Weights of a small transformer language model: MLP 64 SwiGLU, RMSNorm before each block.
Each number is 500 + 40 x the weight over its row's rms, rounded and kept within 0 to 999. Layers, rows and columns count from 0. Numbers have three digits each. The size before them is the row's rms in percent of the matrix's.

# layer 5 MLP up, 64x64, rms 0.157, rows 0-63, columns 0-63
101:446469480379489530540498503524495555489500426528489479547485531458514519524606443495466479506532432409544527485482520506488484469490546514539528458501461501512525587520539558525510468566474525
112:517567459506549480463406420540474470485469504442527458504529525505484469559518470460449523506495470483579440471557504538494472487483561443507481499466499527495462522483514479503462561548509628
094:552501477473522535467540469558449603478483572534489495521552451457514530458528517459471514532428479490567447584414538480499507584465481467546484571488490528547528450488514513515503497489478490
103:427555483470455494543463542458524552502501478390511410455518571512416525531509531496535485484474511478531514480489556529488489543471455562485504510507418469495495465509510534521407435486479476
103:491512500519515473534505486467545502579495495528432465543481469559520513518483538471528470450494555468501442485545463573549440516488560469510492558546548554530436503577463516436409482456440516
099:385482477502506477501472551453503540462525541508499449464458517485458516446535436608546496471460523574516511454533501531515503559459499482538559495508454476523421514547546435484496498485451462
106:485454500521507433482494526470505529518458545473509491459512507487474464442475545401479448587448526502445544556495565490487498511458441469555547491598416508482496490485489521590509505454471495
102:480500481503518494439568490510461518434572485564491501551457464515516426578497507462580550511438539524517446469494557526500559464475522535474491446567536454528495472508472579471491517460454548
103:442540543519527429554586489568489529447510424445497494491483504444515572516523563535568474468455466504517449512565481517457444521506487458485517504529456447520574517536473563485449524508499514
100:554492541588449547520516489579452507520451490545512461533515485470575537431508455478509466539493481470485495562429467488481429445539531444431450492521505491554437552500568494469488501528500512
107:552561571506461493507486473480490526497498476519487510437471534480465453533515511512515481484426498459524500555410456499521548494593516488543427571511558461549452502576506509528517474535489398
102:486474489468524450514458517532466409539449455464476528442533465536567516438526538467445499429534481516525592461511565545500492472507434463431549481456548461458486508508492563499520498508444478
103:507491515500460464490509450503490521429473408508492573506506471443546529494515589449488478535532497412460509476516499499495548399519570494522498522446546428552501534572517458510543485484454474
090:490536499527512465494436517458417514467515428448474439525563509570461489473559442492547570532561484589499500490439493514530588516470517511478508457459446469528527523425497484509511506538512534
096:481475483450552538538510476485522428490464564533519496468437504605448494444439507506486501498505492525453557472571480522471488484508471536433507500485546503486470500579433471527468380465516497
100:478558551548477475500516505503468523470514516461458404477503497469536472612514508514507483527499502521515579579443462468519444554479522412472567539529484510536491437507488537489560565490465530
101:507479554479552528462496495432485505469569538493532496446462511515443512513452507518457414535482501487466526564501528449529564459446495488481471493617514551519458537504465451600471536544516485
100:569486545484507470507518500463492514583523454554470486475547423450561478401483530535506503476521464566499459556566532474514465486518543438423546563474531510476526469502532503526466532567521527
093:488490508515458502535514459471478497515559495501481441540575525415491500507581480455499430542430497507483523541447449556456533443456561469456465511537452522443472449437486473468455533560538490
093:491463498520523470514436485522435522418511527448484459542458515481505561549523515509517504476432446541530497553490470557432437543473445509466478425519507437516441541562474471562484571512530468
103:479549447515492570513452467471453464480549465470543558456497496515536557501477497508566554571532511576475452555541483500511557487504442494508504512397505547436517540470527565437512487541529482
096:512459462502494488523421496468486497568470494358517467518482500485529513552537566509498512461420498502495504447493474478435539535538550581498478469567564539488496481557463443489481522454470497
102:517485490482488483430447510516469504572527541503538479450507605539570509572524443490555511412415489540489468546521442478549491493510525427478491458509517476485551459497446470555532504536497476
088:481462508506447504495482534491459511534536499415400504447482568502533491507473590532524492482476432534560471480497536553466536502407528516477541499408511458487468519532502465467529514467586517
097:464534435441505533471521575489557523534555500481457486527500459504510476565511485416425535484498537507473529480531548525446470407463530520478548429481537480481482549461488508583543555480465535
100:459438454494512569488479498489532478495505517502521521499522479534436503464478478409480407577508566542463499474519561559590484506477479529521445410480507440467453508489534509541480503432469480
101:506543448516533528474452580535477548593486486441520436564463529588522524470503476586500495423506524493520469456519489460466477536464481518468484573504489513480551486532498502462472535470413536
106:513580557465542538586477475437537496488540472559440494545502571462499488501517517494485485513498553481517529523513543501519511473503492452510474470519618537475496616511573507445494503474528552
092:457512587477490466419474510542529534501471522523428565528495509432551469535471537495528549440518461440432472557530481450444536520498496468459426491484459481499486485480534533545531548414485489
107:503436522469446602499528559423472530472491506514562490491527441493501511526468484470519445495529471541464453503425451515520542519521466545534544581515512486575469526508414437555538509516490528
107:502439412548492540484460496607510492485511474444467494449453462475553548507477536496407494555483454481502558466567489471541487523485525449478400518495523490488467469551462498479430489509500471
105:565485413554570461540497505543485500567453536465528512513476516475456509455467552501505568492495479492504495490514545483526456547475587450473495485510486509530519497452470517472446578575550601
094:458452470493439501498581447534486510494542556487590501556564523503495464495475444541512556562479494575520498505542502455492494516467474501589529527528511551441498465519585489531416471527510503
100:523437519546529465489547496534516465496470498529436513460417517475482530544491520478525514549532504463514512524519408485601547528544537519443511473513542465439519540569439498421535556493559473
099:505543438432536488521536488477517531504496482495453462568467469474436451470489538521582528553500495532527470507470406464491482427454432462471468457523501482409508537507457454518461545523554451
100:460488533538543512451517504478547483564501446502428491506488520481405576407538516468488464478520490532489551567535474499549509542470574506465555486503399482443519482546500480546484519540515454
098:552477469460511527476447512446493487476489488501525476469565465522472477549559493548457484542494470524521431451369504505404486549549473466527510456501424519552474510486475536498445483497452437
097:529465546453484526479469485435547467476515477463567439536517512558544449435527476534490534434445517569535534478460517470476439458516565547502490464561470583470537468521501508483452536558458467
105:513524523428475495526489533418510501456481495573483506405556452505504520525481479505511498430526556515451482461495563464429515502452465515554498563586561495559532522523558506576485463512502512
104:545487483477553582507540470573500508498521435441451546497479568478518523544512491464473416528425528465471509469544516506513523477420425434491502511505507492472490526522527526530601485434460492
097:502490517475533503512492563532510424459483499464533533456460575573565432456466496480450462509526556484462463575550490462496584511559521464425498538447545506543468496463489498498444488452456497
098:525555576446510485533462452547501499524516539557529478520547589459488478485449469458547584523516586525519435449496463545465448494443457538446523478438543498510561507477490479450478511493489528
098:478477483509549542483491488536507507538558531477492441519490593468555475532526529581563496503451480497482491551556444494497483489575487441428595471511493548461557433519528528493573529509532482
101:496527427451525510528481549488455507573510436483594469563454532592574491427417475538512517468501482532520503560444501459535514552542476485491502523529451477507486433485506534471503514524464481
099:556451552519502478507530495526539486449522474533547538436499478520510458529514560484531495513502577441441497544428446551446466451489435444543484519525545491557559587501452455485486491500560531
101:544511478473546493505580500497550519487455571510529379548452550492454480469484530439458546482592451556574474499454535491498477541489517511552506517490514546459475521475494514580502523541467502
092:431473579503524507518454496554515479495555518533584463509486514535583445488505514540493482456558512538409474485558509520484565504518488538464545418524494482500448484465501420471538458515444455
100:540471483456472450501565498522459487456525512482535541477503527466503501479547487476518456629500432485481497483497489486532548465454419415438531495490507508453600508429527466462527535449480518
103:439493489521531540536454527543524547523536434460517455468519558516459533535442432581531533534544496432435505582516478494556439529519442524582488552524499462481496502534507559490461491506506534
094:456450482468423483486444510470550504476518534517519454440486533523446493505545481590450536455471545540479524576519476453534502449529515482552588502483524525486564501435583518532470547519453478
101:489460466549458456539517484590434516498446547472544525502485524492579491542492596519466444503527448463459546522461541515509559510501550548451504508428455479502512486507504474575512524541473580
096:543479468524453595481519500561567488576518527458464523574512466512466506565515577522487475484525526470452510550467462502549490523433458502495492525497539473596523443431446514497560510511500467
101:516521520500513489475537488512557461438457539508518447529599577532446475448483505507547516498549529515417462465504453433458524455461497391483507482505533519509491510580484506516443490549481562
109:493511494467455559493496513500504533511504421471505520464551560539529482553410475552463508508459467596468478506521540431439505513529485472485515481404436548464511501513446579450509531511564495
104:494482533433476557517425546465445502537423486496454499570517423471503535505457547548538504467517458498526526506399550471487503501543470438543405518469504550473497497469539524545502483459458527
098:498504533523495425585503447597514559472514536500513455492495504471462473548559475513449501602426484477497485511438427498488506517558565506565516445499470490522536457473513532525523568531489487
098:459527551441526537524475515546477532555514494531498488528499492443428522491537487550528393434453562506483550486486631530485501566492480470554463456512490519444536499503482495458480534542463521
103:559532444526485527444443490447509500521490494506503506553484511428553542523527465512470548564430503454530472494519460464477573483543517560450567461458435452477547468547520428458523563470469505
103:530478523476504462485509507490497481408520556486493508481555518429463463542496520456569540567533450535490482485445450445562460506416459535467555513536468465467573553477490447512509455440471550
103:539486439483439538483517525467515514517516555430489435530411468450492553493566537560551542508449496522513516470479485542509560456528422495519553472512523538519549569588491496485485529514503568
104:430427498559586491544494473531489563470521527499434479530526503554541494492576557516520499462554496483529478492459510410471501533457546493481513472470514570532497514466435526539461550573441504
102:506416526501477483452479561485575559584472474486494434479510496439473545500450512545469527519451421560476528495473482486475537457429499546478513481447450490469530466484497430482532516526410511
092:491524474532513500567594468480529448470494542463495572508517528492565523452501530563488490512475474507525407544556471484419477476453507442495482536531464518487456460417502436541468465564457483
087:443422542563484505543515492545472568504532489482541499585451419488494535596502562487534540506464515476531506498534466510552465510518566540474486487455521601511456464453520477535456496512464486